Each number is 500 + 50 x the weight over its row's rms, rounded and kept within 0 to 999. Layers, rows and columns count from 0. Numbers have three digits each. The size before them is the row's rms in percent of the matrix's.

# layer 9 MLP up, 1024x256, rms 0.0494, rows 877-983, columns 64-127
107:484461395560445512467507468545486560576400529516566406570536579453528513534512536502464491475445486546545511549486477556509513551558496457535428440487497474555535503450580534411515482542510579
110:573476538461526442478491542476406445593441471473449535444494446417588429491538501528416440548471431592434441511499472540582454470467478543508505518538459529485509498488416484558463532476480445
104:388450505581498526526465500454446516477534474433476459488471376504455554545486523518507448449443478602594466524506426451516518558447463469500518440505581451539649516488449522433533598514438592
093:495531522490475489494442491475483452442498504441544474442420443449531568503491431504422498429590552507514380467582397444460524534598452605471526560442536534550408518518522453479552516507532501
096:510484505508561403599460483577469437510492585512531404561502530513475574454429501521444522509483553610565468463506518518525489441489465491580495442552496508474442639548463481507529516402414580
110:507486534563504422566412495480490494530550574589459480468487479588477523570510434444545514494534451519499457476530501483552553484535465576484439548534529427469519569377433483528494485534538487
088:458454485503472559506499508495490479398476523515541620535465567499475542536627527568557500518547606482503446503402476577527458544494488415475468534423565535490463487585504473452464546517569417
092:470525427497493513561603470514466498512458502490545468575558480506508545526430593571484483476465564609456520436487439513440509410450565483454544479521526585515556493476504495565423469507560454
077:495555524578418490467513544538471519502373463565456455560445521582563514556515416577456502493570464504457442462513515521577458447494536493554506461437478508462581479541486494525538594491498455
104:483560496464572535525533566499470595488499497520379541534452509481514500490447454561497477501555572535555551610543497516517475552599561512507518517555521517484509547427485463490467541503498486
095:520492491539472483548604451517499485520491474442543567448411431511543410505566537495426559563539473452498466589576459496542538414497519538567520510508406546484449614526487583495439538460519448
075:575525522475495487504444456537530459510462456415560558583519469510457568495571483614421452492559583513586517473463570501486444508636394522558490550509486532516405540543609502420461489467551493
081:548527477458438497552474481440573510475523506548488503520596484419567430521529477574563563483376511560541467539539449402486474471559491456495498565541564549465487418539462534559565480538490505
108:578466569465551510483479472466368634451546524509585590368470490531452550480527475468600429435504509509524434441574494477503529491526575533529497553474462494504452476499594565574514541516491527
089:528466538374558488531499605554544528558543475534514530502610528381493537513468454419559484533446469480597554523448494580493484469501426464480535529415511425518533603465486548502573600410615520
104:525564615436559602449589449604464476493445470539587400546522410419486488411461527548449583401461497441559486485446423443515519513530493509540440493510458467531407522534446520555504494592519524
094:524555511575464434351548495535546392478554501427448515569496471436509518512466461547560498593461434546541426491549533471529566533533527483540575579467430582558595497452473485548492506516508477
106:572565534479437496546453559582465566542537523532424453558445441480575450579569518513455452435476462459470454565546565526554482552470463494427457471505481499608574495502486467513491527556543560
113:487575557468541419461417543518463485504513437568569497510419538561492447485487428503531564490410490546544532564540562516442559455444463454518585574526559553471505461462586463493459489440623482
095:590423497575509493427443517471462551353589506533472594417473466443464430615500475509497509535435479451472526507529390509525517548503528519493519544484465541518521437534455505460431485455467413
094:506489472488456437456529505492561481552505579515501563408497560577474503488534461418459552505413514547430471358585474454596536479452403472571599456603466499561554475523497565459455460476480568
097:503545527481478487521629487528487500495598582491471513512521536531558516480608496516497467403516560490542555463441432457484530450503453504615498440474497519488618495535499542520535431460484531
106:608450444524537469437459458416476562597488442469532503460524445462426472455456444512499515550549489534480489468503468551504510485553426455486626474454507505571460537453564503607486518529520573
084:472515506508539411524458520530461454497532477455393479467515528501458575471436557528486485522467433497551532493475449537539417412549537653556575524500449560604573467486585534460649509422522425
099:524579536462465457543563489529469441545537494589518408503444513508543508474504536526448508444565494492600479442497440493549532479461500410510538459477490465527450574525464452548456534584478453
104:445542511451457493536573454544564491420546563376486539556410550497524508546483508554484518635465495466493495510532487401528498436492544435474524549524537476533541594510514484532455523473544503
098:551513541377526441562467560504493532521442458512449562512516479534522457580476516478397497521471545521598493574558510569434513464475519553443502487529508536603525513545580522494433477520541461
086:556419572428554521466451522575481455448566546615474460434523518442579518528538544424536484541567536442515416553488517432462502543585486498512544547532477612541474484542538581455579492528533514
103:484455498596600440542556507517535503545428451450454490607422522477531667488533472512529464542572505556510484517521424520520550472539538538549518581508514440479542528433473565484442532429509329
094:474569498521523466485539460551518496512553523470499490576407495430580529576446544533493537504457486439550547459603472467440568483487471511415554406504456523509475547549480611518452459522447546
107:491597507471496516489444551509520450538486565514506418493566561393482521565502496496504516450386494575554414432527482513491464518510552477444379525543426478486561472569477474497444524489535473
106:489460551342546510438611555501472519431480520494539518402464572486547477523500443431484591566525507450505444454493518521417436536471485447530516455516441508456513516595547543454498506534571484
088:584459548540460434494511512452454518427456491491486580499498535496474521500515616446459528597516527595567506500602501592526528459584553525459588411531481538500443448524481478467467458519612387
103:547484441498521508502450515409463480444458558495482464482550468498437567583450468476457577580459473449355492522589496526453542609398555527442522590428491460547452495615494448582540429458500523
103:424511420347513477482496498506512437485554450517575422447485545562537437544533488433403439608513435507506546415517507510391489573509499524542483528496497526524516492462552445474508523486500518
100:467489487532583448550564574457496488541398439555443399494541523533531472493500443502506475478483408496545490516452476515496413437515541521580500522591498524511598538567563442559508525458582515
106:582578574438466512525515521516537588514490553389518628506424474559501533534479489501530541490523459508613417460457621495526558509486560470526450493473542478505433509428447574537502546591482445
106:536562424523529483481542457536532418533481455446540422462484437487494497578463510572484540524591540524532535400595422404575481460558547407595457488516461490473488576502621453493433421427571502
104:480522513483562432521507424549452556457492450533391498558450442560528442525533549634477517494598417451555515467558382549439427497520461497394520490546497489584532447482472446552516536482494486
105:516595552574533500500472552453553480437580506502449503583467462499572437516498494558465424449465425414506396485496461485374535485485440462452470443540467469562473418439399575529601467564543489
098:527523502504487454509411463462471514424434469436477472489491442483541482593478497525396474439501517476498553500487463493495515530521524448476469574441559442482514520511486532508502544446475596
099:590501447590467416527476601388554610493443408512618491522449468539503536614516552381521514488555505429464592470603462450464393409480562504591507512418415473524543497508506378494569491474540556
108:575605479519421526529572414504541522547408460457509651523574570501427491477442526527436504487556536455575484437490547575490522524521485455471458505453437454581366450510412468570509529537481489
094:515453477464418557566456477568579489580455492514507481490515461428489535505516441475506461466520398539613570479526404474471577398534458542496470444532460439549561519506560551503472533448569446
099:476493512568458503471497497515477499455435553465464575567498614445514541497488486522474620432501514529513505494519419606538450438457540525675477482521498579491441592506461500513439542497471446
100:597539495456511519531488520547476578474528469504531535485482534517540379575467403509478442577401399528599483438440479364522454552476510401518490471532510559521458491533396516442478586587539482
099:545487498469538398585535661512432494559572553478390470452562435513526458500501405456554476435550490591563520533481525434472461470545503443531521504474382516466449416366576558514422492457496484
107:447549520482479561562569510492470508466412483554437468441577514416496468584499550459514538427562503543521509500487494537584547537610479500572472611534604522528450608572543498514504441496503515
102:490452565501545475476523497456432473496446504514515423466515520557509478491595442470504524498462566503558482506454421474403484493536554694580471517532549538463498499471492529501510520533475566
114:491548498573476536565511412526479547551481554414509454436514560541461500536494503392488548442544411545488423504514428491506539496558482461450446421412523445507410540517473497501558469525507490
101:519574477531518488443531405401502565527483517509511468657488520515503464450415454528562570531503485451476463487434421439532551517583553478528535596488511577497484440528504482514491452488491515
104:414522433443545479530542503572463639531529580423505496489303496527564439502486483539431442466484491590604480551470549527542547430472553527482519568475507507467549515523458545488363398477503536
099:386466519456486466515425470533458456519505562521502505540523520468525449497520569517537503478544475540429472545494540558536456480487453438511546515649493470518514555543508388567541503474478419
088:545499547548475569429425577466498507454504572461546451500466409493591527516543485528443566522516361504553522502496484584403509576538571563471462407545431553463457459518399454556544540492472487
093:496582475506545528512418592573435454497549491560529459509507562520428547497555513585521459519379539449594499408544482461453580430563498433541501538521562416566469511475471501531459451511499558
089:532511495472439552493511624546468539508387475493449572469472518415436444522466501591555519436401478499452538542510515462428533494588495425452548536515479495544490474558481630525552400475488410
106:446446562546460531517410464507489475530495477546538527482426537451516557503528481535516575473525541476475490455440455378596474536508530471463550456494471492612496497522381523585509506530528559
110:497514562476491482438517544501485577508409550489533448566407505556498413493634649505473574512440461556528409443517522510421456442529551447507512565517515508559408498475612551395543518539446465
093:458443449379479580534435474509508457530471571493564510471503478513462477544459497516504462468499513542529493425514490562473576421542533428514557622509573413491460535489467584468470496543522502
104:552420571501498594457543551490482384519501560378525392502528557400532473490512525485439523450466501480602452476494428508456541501472496521502548576439607498428491522482500523491487562488636504
100:503525501484538531473503568437599480481448454513503493543504497497470529531431610562464562502548500484624539500551513479504419562538423475586483564533402585477528470448502421487524486477569523
097:535545568532544463455456481575422440600519489556521522442470579530493459575529609532451559473454548528435546521490535453501528463523470538527595487601565552559575515420471555449453488522544510
108:549433549577543484482603545465493598532564542430593517541476451473538495523588513500466542437514475486540557501528528461481543476510469599540511538491495467426438443448529481509486523407559513
102:526545566509545527553521461558503591464412450538454466453502469460499455545512490468442443520425537498511499570549545542465517540566499465454572568476411474505463504475538503506517373492569497
106:598436494543504491515537398497467492532526535352519514399459554516520565446544533450504452494449495494512457437491544609494555506649478486517561509546514517409457533499555404478428521444562488
103:520495571481469561441464484504447495488423443492468461479603500468556467452486495481500495505492495521571426491543424535458494486472466520567425549566430479473467536533484535533397470420480471
106:539431429516457481554525493595600509515483456482523481402450480489520531557545509541513488586427549545624550522456441490566541549490365467543448445474562499536513606536452526514441605542474616
096:606478497441495539520473556488494462489514478511612528497552574443480568514384480413514449563477637393569426539520445426584500506514445555445489461498427530497484560494423506540400537499414504
107:459515483520530526427523492613614557516559562545510495522491435472497479531520555510549480526499456486508438515476467528517520467578491541501538499379442528488563447422478493533517458471537468
089:523562484540462500480563504477461462477530480580488452544581495443483529564563479534566493503447437479551431462541468571464477510556623454490697473530575503479485511429552408511467521466590485
103:478487542439514429589419460597492583473450491484595492461459397454513540585461506590514506464537601454534499447471499566499560521497614479507547540553423543590501455496536558527552477534548493
090:488563587479623496496569426465413516487524420461556492432464526559434354561557505555508383570502527499495492512537514526526502480552467493512501492394479526502535551495532371479487521562463513
105:548527581443473475426499492505545464579482476482520477598480499530563457547597562432446566493490571533521437431508547529416493492378496413455535454465511569465452494495454543620495547501474603
104:528507401404464518530503496484531473453536399493494453439504534489481438589438530553556530561470502465566497470458527497503587465518414418473503483510434494519550536485451507523457564552444520
085:527558509488573498478525567383481532577520520495474558531515497495455460463509500577502512446481515509533591421533435593471503516513486516473524604445648464509472557457495531484458446494533578
107:602578539470521510555513535439611548366470534486472512492438452491491446543494527539428493451531545478506427582585447475610427492607470377476502450474460379537476444453434508453551462433541446
104:469599578544435482551451496503447487502497514459464479484459515522406509457505537550531591547424549456503406402502581451424503495457523466449487400507445557577511564507422478567515494550504489
100:562533583500497614498530542520513485517600505433558537629417460522490592454605510604526519434529521481518354552500461584531493522548446539438538547542488537490416457530543520490531588593498454
102:517543521495584531525459587530489484424509551620461475584548432517489462542441549582476397489399625466504568468513597488382580521509448512522458515517455539436517504508481543522441484582516439
077:585439522518510465372473557601531393570546562439458480427461468499491495537493579457488446451540474422545485494517423511427468499469542582428446481552487421451550466380530547591556366476519486
114:543481556510478489564541423498550533419454544561512428490571453408548530567487522545476515533499509499499587476579447482482488483528429519493464510501420570492460515509433522509518582497596531
098:605488416499581436499556535486463632479434532495543517529493485416557520571516476558513587526474472505434525447573563486492544443542471513525496549576500416481524397584541491432507551549574447
103:514545521443409570447534367608512482437485383508526515404535461532452525484491410537536461415461511464507441487463481522525498518538572439449521422513493559501484573466454560539524500575488519
105:410564539561564509485548532446520547539468563510461559507456467529520469486503500597554575493457421541473532470573486452516455512566448441446588564528571486527482508428504463443576554547484512
096:498497540480479578545600526635564470510465517561551488593516450456507572572496560523458520530547539506535496506547478500561591550602475464516469489547449458527566550439387495564538539447476468
091:581389434514434466433552580429490442451523523424447516467491557550491552536520458538426447377508486518445497418578476597504523549479434526469527503449586446557474477539522550503446492516562534
079:441514481547488505486478515511418583478558553468424524556490541514446575506534428564599528480514446555466517467574477434469591467453433494491564576489528480513458630469464389575573536439574397
104:500506582534503530475456556560485394478513491550516493472511571538519541546444473503524469570580534461471589536551493538493480550473455471416467441446467561462530474555406477496481472533471360
104:542575448500440506402415558512452432506541468518595475464470520540570556535426434574492489436479425430474535455598470423557501450527532456590457399521515374534533536431451476459597541522441457
101:483476466587483431572506585586451506508519497536458483499486527478546493501514579573569523399522455554446494551432463459546533494573550455547509481603428558460567540510521455485480492539514451
103:497493551481408530468524500490471523469487517416455441488478488525420409527432508549417510442494487515536480531471485488547522548448468525425475612555495543456457453514498536485485499516483530
100:546461519561561439525515456519485533538463576503599431464532494547484473438438486433531361438544516513445577396503474531424418531471424565598568437521513553529434483580550509576504464515433419
105:498513537527467497480468548660474545514448512535518475522523519392475495498458414548436507502555368479520512521397513484540530464591448494449541576513546505469503554486497408460477509491484417
105:479501485557527445495487596457408442462482529445495486492453461438527474577487567522554565556397530415578510485530442505515487537457539467606540473434464526374442429473579467554436502488560470
097:484500505534403449635545492531545518502508510477460576523493565535495581588498456521563571465568419506584531467465451493460477455474423474546575570481533519521540519594436563473447551489449423
105:481489489594556502575404470544497434497446518523466443526510455404530568492484523458474597517433552471574401552423563501509524465538497483427364437564465445460618536486566476559512441422574461
103:531550517551408461528532580483535456518528485571429504465493509552569405530418493461440528469464450542483485478510500470527483497483401439474497517510522531467541535521540413571476541564494526
098:499544515473565411474461497504358581417520489435566547434495485513464510563499562643509549550450424448528552506467447477442518547528627467370454441492524488576434486444495578562567568539478520
106:502461578439504516452498458487479506518528541518519588438495569569510399469537450511503502551378493405464443529556508475368531456519534544413490493484530588485448484483415470540509532551516531
098:520523498430590497482493523484479489512530556519523443525452454595479537561527452500499574504534450640459476516437543546558526546557446394422594463526574496638606511489528483496536415402540510
104:475533610552552478574449453440513526482486521571557365503546487610451538455512493494532541515414481483459562503477539538478549581508503365539496567493481558414491481395617535533478493524500518
102:561472491477540600455552466486458529556456536440452373529488502531498467569454432423454536477468607515550410518507530516533502483500486599451511564528507581559569456467465603449433483445468540
081:435501430444512432538492534510559544445525461457423561480576517529469523468596427504556488454569491493497448555500380553496550476494463524473477593565544531533555472448492491566509459456549487
095:506515588503551517512514428561519506400490461465426369461492525489584554527372542540438424477490472456567549559493505474512531453610431474534605554484481501486499474427539538602469488555536584
086:541477485484466427546483463462516584529531527524428465540492529446523494519520519417452461472426498540423526422556489477475446520475480524509454551559583510510564475585504559456508497467467476
104:492503487507468523501482553442501558569433498396512522506556511454469558498543535512423599457519478552490480340524433541515525489463510480501477566554540539511427478566546518513549542498545520
103:504487503552423429459448539466424484534609542540545492540522437464449591597481540555520493514572371464390497452485360469512481548445543513455557419519490483522467519589533419444520540482491496
# layer 9 MLP down (transposed), 1024x256, rms 0.0494, rows 877-983, columns 64-127
097:479431599493546505621510555493425459437520406489404435469566400497511463458528478515494519511543602540552495492611470495541468446472579401482485571491499506471486541442504587511475512532474447
098:457470460478508412504550463489658488410560523532486524506551462437532439483515500470579604464515448442567565495516546493496595409527475468497553416526541468554478540539548492513551474553426462
105:485544552510469506480585456550454505528414450491476440552492530572513417565471449449416613399464544473528463384531560546454445526525486489484504419505585490540466514471508491547545540489481544
100:462492490501553546528454625513518591447432424589426406439538523497456533533467532544459570525503503561630592584472553496569493493626473493348508473454555503450435571446507526490567422509549551
096:525510518483544526465517573533528412483488451553487471459526601488521440496490398536523531402456489590441536558526552511532501557589464543446588457458564528497568444517460489468446606522392483
105:507533597409474491476450468464534470413491480554502574504431530606430461421414486513492473442551571475501519489477473489549518471498422420499553466502414510481451533487569483497565499482455534
093:569480459526459432526513439498533476518543492506433501543596521467515507451512515502423492494474432580499409474535554443485536490428489533456546464543482466516422544461447647523450454511513474
099:512465590541572458581549478536479435468563483535393557488503438550538562506441398415556562531447414346518517580545469450458570502450454436509471490531426484594509487443588446489431481483524433
091:503507415523540476496482493467465494495532452476514555506565452533467518461533456450528459562497572440507531467508463580538414491525530490431472421446486438522504581470522454402485515509503539
109:544533479429501481435486589587531433607496471481460475634505557444499531476503458538499417439500548500458567451486532508401468439491421518514469486538490554491504563514519437543545393503574497
107:470500567513550447607488439533616483516502447509416434495485598459549442548378420571562522475444465523483594544508483538502544527509402500552526389560504464495434652473498537425543576560523486
096:579488515506525500498585459489462535562590471498438465475494501516484562543442434459545464510436487485405546464519497443498484514379549522428480466499450519580533474403488474539437452458467531
093:470466518490546466533448455538463492594525447483448516521481508494511540476486424499464524562476469468401473565569519419517475478426547505419503435420490502494580545440565474461472523419560462
112:508542571486531519552479538546501375591535561531539476436519464541490571423480451478519530473530566479520504485374490564409597451588542458500533493552551497632493547466536473468452489467484476
102:474549501523497532527545393508470508566463445417494442472467511548536585528511481551481552570572501494434525509582490512599514532541546483522523548470417547495455499502465422538448623537489515
105:555518549540488494465551530499429468476579563460484401444567484445440460512464476527467484517522564497473426542538542509497543578461467510478483427461447467510447499431531530475486500469533513
104:501547462643527502657482499503528542428536508561472516522503482538499545527621439488415529439501458562443488505485554475536465549500464552549557538527489554448483432476519398536595559523539480
106:495453586510512563494543432517494509544520519469419427467531502412500446510535609517529526456477456495427570535492560414477497465534501475512515515513460466455536574395435554382560493571483515
108:500462525543491516429615513400489449503489537503477444444536617372485466439548476492440500457413491548443522420496493505437463470528550445507542531444513450449394401534567533467529566496509552
099:521470451468553460577526544598532514492485584514523476530530471593496484530487484471473522465462465461433404525519480514562493493483525606473419612477553449469521401472514547433471497580460557
091:541525505491520472563478498513438498424514361524533575588494469445540473591428506608512445466587525462475538552460558501377456488551585527448479548446564496492519449418517385551508469426560442
098:476446418492582423489429531484476518592538387489501528480477457511459539510470436496489489577459438454565478533474588530553518557463547571400502470513552494534405501502581396438526517503491413
101:492464472420473606616605545496476493517514582491439499591452516541558456530478533552430517479534493436405456517474508435471449474523602599458531481480529590520581510513520416501468519495504515
067:617556562469506528465539510508521562460452546522537455529445509498502462509511507478536556442580514483509454438556515488473586551468513372546519538511533526476497552578391446546379501486493483
094:502524472495501518465418397441568579547505426441451565419531502538374554504502475511516518485441496488495459538523540525492520543563483512468488591485464537471458372481509628440462468490447491
105:596521478538532447519487473535640527508530498502508532529448519399500480449539453467486529411442446540472415526476576537456526436531581537430545504601545524549465479576528466453376436472548435
102:541425537526523475435529443506511483506456465464491474538521520475429480434474453453521560483422430521547389480510521443538531458522525506549538467530451465423476544532488498573578531508483530
098:526512457558503432488522463523523444538537478541456522512403466428510511474495487420585438484541489487532402556591501474459578495415562538543530438578481501495495559513500398496497551455475459
100:469436397544465568524440610555536464561461502520494478514600408549472538486550571556470404523550502479464498576532452623479464522480494477632559578508405537549563490511444498419518520517457495
100:606399506527542570524476471456475514476467431478409506453499384497484457401450548593501500521487556473484521439482563509502425429516443448593570443555530531489407528469581573529513574505571524
101:479522431583449480462521479554443571441509577522469546471488508524423447570509433497532565584495461503496483463518494496423479520459539546547554506500504439530483532459435567475618547575506467
093:446500460562439538614450445529563600445444579554524552569510381512457411439548554424570474422458527535574556526472475547499564498594486465481510561494495467543477515532510486600558493563525548
099:552488516569563528509417490571509484472503513513494498498449472519512543521470448498463555481483483470438464387523499509500465546437484493564542490506442509396532550529410425507572572512416435
103:532529552573467564502462511527495495513556579548443446466419490384554402480441456455465483515536499544503532500556545457502505538482526497424492547545431451499512475498478467541583498520401499
105:492516547442528524567483504449565556471527426505436465522438445384585419441520476520524567452483352645406479528518623552484543486471471535529511441505405440456457472516419520468503467438455530
087:474460501493424549472419502527470455514509528488510598552548457439478500492473565405494475532491484479567589362489572515529513557493475473500529472425475531416459471435467517433489417550500549
099:511497474453439475592560509470562516464478511462477433457530487487615541536478591409467554544401537502496597370492460508480456505534507490502458576492489452471550462509531482522435395513465525
106:464484426554484572491503516461512559496507523425500552461618468565417430553377556557505487526558417540496442459452425443451502552547489501518432556506495573447461596477538423455553525557446459
103:469512420442578498492473541557460395547466518509444482523465484417541502575478650507543513517444492590532663558446510543490518424486495486488481372535454530482542434420469539539444443453525582
102:485389538537456532522524543445443592474456507480556463467533524561430502551421534457502487501549475502546525442474562550486596510544547538501377551480568542480538561572478558558500528537475534
106:534416508570453475487498440607482610472559490465457478496536589454427455548459477561438446495518450538544478482495513489432568592608636459489451473533496482542500527525367565545510536499522486
099:408583526562533508469595390510463510558548520454441464496501540491466437425437497560507497511511480537558470534525463570472468557489461514516492508547468510501545442433505545595512484518483568
101:565413493480520465559500546467595475478437479504494553491538521520561500365483544496475513454496430571441512526449502494556522396475509491595549517494519490442502510493471516562449441465556518
102:504518469475589502461535459488441540482520523440497454488483546575529434446532418483508552528600512480487585491507573522488564546445579465496532566493502545600485477544530446479450436486493504
094:384471392430425553464510514528464520467508471539477440487535452553473447465451514524553432547415464546474484496484573455560527518505457492535496472590508492525621469475474406550582536589504597
089:533561438517477519480483596411528483521478446487527535499514462447541537397455517458524394598421494569471501594522501516495457501496414498533556560565431471449559599410529470520561439415484529
094:496552496514488608427536450478610483493520522567547496562448531466524553533511555511398469595439423458483521506539505544599501531412453577551458461538563584619549572623437414458539621474519557
105:522527503476489514515526481598497485503523435538546507483437492555554452422543509524500511504524445461463547543417466534528522501506568455482550432533530492534454547463554512491441539518515429
099:460583552524506474477567524475561525438433474433553520513463468459545538482426466419492476513521460535502511402547585508422473418539435471483451510477456497465501507569522532514537543586530469
106:501402368515568535447470497508465606553517575457555456450409533524541454599553455398546572484462516533515534480574507500562520477486456575482460475511544445447457566550441553524571508460510506
105:496505552493453560452448611467530449581419538452527573465490479440505533474502583481583456512532510444516545563426439575503529526488476488436462541586480503504531461469397542462507595573564470
102:417467565486498456557500580423471461467445472508485443524552513437541498567458565525488552506547449488506462457524508489488501483439522531466520453538515503393517525440418603545563535558542569
090:596575493469496530444544530420485569425519401424576543524482588444513528539475533526495418511421480445475451505493484494576493492560516541555422495393481536461506494489514543516456509491426521
091:414526450514593455591513446505473520654639497476528547514508535497426513524509514474481403411444519582520462510493540526539500480454493581504498579451477497530658401502609550482475483476506514
094:452526539486540485502535497493483469459441616508466563477490473544511560606549446437513571493426483537516430576515367434554496514452475528508505561460443580556503596471463481399459606490488503
102:432487524464625471615515476435528462531548404445525498390543474493492599518513543593568430425556520510543501491533528555543470438462512554516494481500442586497597474482510490473476515526462507
101:577494500536544559541586506483552505488528566572415559429576474533479385463490500419463571496477510503431485581569490430483392538483490484542464598534532427507493444504414537508544459532472411
106:507492512535461483518526503495457628447567489415467456541458505531564502455616481409477549557553496551496468530458481527532458578519535563469531602479476416435480537475607435527539479534564550
097:470516515501526517483515504580524572422458561552551466575517523453546471488410487440541554539513412546516459500604492464453468551467518490556521493596438540463449537542560450604510522418454584
097:543554524497480514534466454423471556547424469484461432492491497532563424500458459444510484543325459538431499468564570549445479476540489489527573502527490501521424530466444596524560509454525442
102:475556484482554487563554570521523491427429499429504494455502515545485512530415567552592502487478487532597512483478429547497404541537547423469455399432520472451451544570535483457517524492519489
103:393474544544486438529381474533493455429528469549499460547607538510488440472491392505561508390471500475577467456496487499493523501498495461441479488497487436468543485505466396380484508570560459
100:506428552404484474465445430476553469432499453458596519442524523426492567460451480447499461390515386520563442486489395414462461555380549508603523498472483526551513516483502550486522442484473449
108:505530534461519477469500534553500537444504496514416556523435456447494551492545515505568552438515582505542423577518499589462550557524531429437509553531479453493461493542489460507465481479511554
107:427480474466566487420538486463498487442583415375410540375532520528573611526613488548497466465492493474524579548439525560517533446486525442497483472496430501506535488520536506369494483504516589
103:540522527526519486567508456502472561587632432511549514543392449554436620498519536501509523558570587490411570491453589582496564610534449478405498441526501501590580400472507459522530446539463598
102:599536498531518450514535469518542512541548525571471452517488536500418493489444613398518573463477476514528499460513527408486498441381456526455554451531454453547411503533457461507566557446565385
103:480541464466547529518497440481388509485518519434478569491489496542539518469474501480431409417474442457485569544551482570580506492505455442477482420467549529537561380518543441432538439594545581
104:518498466550410469522519543540560504475515507419504434503551436482523513471467414440452499464497369517454538523472628527524571539574542495513455465469509509479423566529445526503544489569489588
094:448488482464498525464419447443502526504483521496522532620353462481530411433494542510478521483454564512423564536517533527467541466429484492443383373398452494587573462611512536466554521572504463
095:478513492422458522476509510458556432565440465491475517489429450506492451491542547414531525424571628541390505531511520427444461533394540496513582522463583532554513569520408504576417555587450508
096:578438428558479503435497486513439495588505535484495532494596487529502561483533471600493549490486415468454494528518470535529470538458584523572445462459414426531502495512538488524486600460574549
101:518637432583401441535501523505444566486472477498442602437521487449534541405576547422476464513490462451544585499424504661518487450389457444558407486518481501563469602530528576479516458481460520
103:444545498463514446463598506526527467572541519564519569513482552536577538426509453544490522509458590538469502482549513524466439599514554500493500546516553393441496506488540407487506466526564466
094:478363460573509508531541436468481439569430385495599454470517480458541559508567521424548505540433475510472417551533471443485556432534471456460539402509439520517552474503478470570541591473496494
107:438469503499512593507565447511591463515462506577439585477464529546542476470441531525409505397507495558464571471572477553484397547592494507543425536525434478496504489457406524531584498460581377
099:580559429509537549635527525447537474496519522506530530527500509502549457473449514437408488481434433485415573540551559463513521503575418514474523630606464617500518518489519468612465557539436408
101:556514486574468605490593495503484611608446523467495528481382549570503467524516573435454535460579481483460470376530374420514540460469477594532505487465471486477480552502517443439505459646542509
097:545498409507480441529481506470463520506452457392463515492464461464550551520572480442483417397569508466582506553581541442575495396458449605502453505421461551490529524539433424480458568408510516
086:557518475482584518535508514555432531545509505492452534388539513506548436537515471496482507444479369408405469466426529573474453479376463469485509485426528552551631565472540424517446585458583509
110:589533438535460406532456510512486447462511557398448449429520525366502510591441513507423460497491537530499448431573506514561460576454567554396504523609494533534407521570493474482476532370556489
101:571503520461509681491424527508528487504501461472546396464453407573502470481474558501564485488496467472486438400393403496430504559503519458556477584504538531502513464468481458496526489505516638
109:690475497546481446595487606521556455494476432427519450502433533557517534479596445605392594510480418560492483491506459554436526400497526490556589495524509548461451577462460480473485499472515517
104:589393491609556506481508504541495525520597482518550462447552515529509517498528479437505504503485497494384539552439508571490493529423508584584478456460531494507527486483402513546496458508481533
092:497501475442536534533404469555413503452539431409545421484579444510415450560460560494526512461484528523516515495374446522522428491407548477502490533535602534485530495412456517528491483553589566
089:440481551541576473505455430532524549558543612518505435492511491469587433509476571474568510562458531500570630524507520430443410430584553485522464490559390530499446453568467467492534413489453507
093:582544442508470497596478477435491580555455443478539551422586421453502505480522411491455560595519484514469440513544508538426518562485539521496507463437492486561531521508529486545541562480444576
105:533440624464514551444408473454520428429594516449514569439520486447489416483501507554460538533550503542524535535485503460524547534432547431510483493544516433473472507451558596560510464437489542
102:433405564482530519586539472511528520480512518512465463565465483406468467435549554520498562589528599590533435507488553644501512542463501475444518523468532577538470485533551571542514464438500537
098:487499395448552517509476533485426469490476482346543559526516471532483459491420424504483511529476479516595520418623558433490506509531527478501425567462506425510475495487548663436504531555435537
097:500482579520465520540495522473497530463518519473460520544533562495495511626592546529469540503525511460547506398528440537452507487432520498383477577526418530561476537555512544486461489622576507
095:513473535490491558545487474490529463504485450563463444509437492431507448485489555555572507545497482440528420511453476516592483462514537487500482529503455517478480514416476471516484540519467564
106:555597440453419453476482548450580523480571437514555485586553551525472509494490540485492565496422527456491505509494650436491521475510498544532439464476521510484484510495491437528472504568443574
102:553524461497529521468545496495461492534531535395432512472462531438494517433527555536500405534517417513553523376421588445517558460469562546588488565411483488474487550386481432479543482507495518
097:469560527411507626353511512464520402539441470447464497490450437459527495535505492528534496488481515482487482540531464525432442577516449423469534372473445483468519382492483526434494494489534490
110:563463462501526499443467477546526474457514459509576418569570413510373444488528568588487446509533492477494515545462442489553471461545520570518436547492537480430477606633477483478476532489521467
104:519509479472534516524447457527504541496442521438465492424476492518505530524508447501416563498622510549497487525359541532489577529524530525472473558513495510471481410540413513413578419502458528
099:486488512578484434430489549497538444609448474538606554515519516473499580438509464438501493473574525495500453505518530543511541442484537482513520502514478510528480473599547412620560434512539508
100:457500383560504343471497400437538589525472487480530540417575483394460427538482453537536489429467517470551553416514549489526446534393436525446526525517532484460595554428475481528530454435499544
095:507440470481578463506478508520523539526444555501517487481587548484488353507434501466569494528490473409437538454489496530520426443484504522571403470456467504473490571552483435603442515563590468
109:527559454455434495502500451473569551464523460418598522487469441481465517574420488426397421515525573523480424496484529566521577494482569486517481549491581555460453515540562422502522372459470483
105:487483443469484587549442507559554555495462502565507562456476536561556519490500530482529499514530440479446462466546444502508527439386445469547565597507569488530422576474537534517491568525492433
087:580569523487506419579509530489526468578529455519493458475593496542569504501511464546495476529465508475330520502587544420526458417467452497486466467393483459602511488405567501492453583461463499
092:508536455500460506467447529555471516582533526502593481561484538504516556481585432617531453505481576451473501530471435579485491577406509456536391426483487524511576525562504382497513451449544487
092:431490550579564428374488522526474483453462522556549484495412552497510545405577455444564403500476485505526584586477518515609447487482505500480456441452476542518480421401494535590537519501491472
109:526493522514503484499551489537536478444439545629528480535553427509488548557565469443555501535484580485560491498466464527551487566467450457520557486497507525614461422517522524442470515491590512
107:460486583428541495567498446590558494465468413481455437498568593500498465506444492487434390479548531475573455573470514536527513507587604466533506559493523538409537467536486507438514428442433512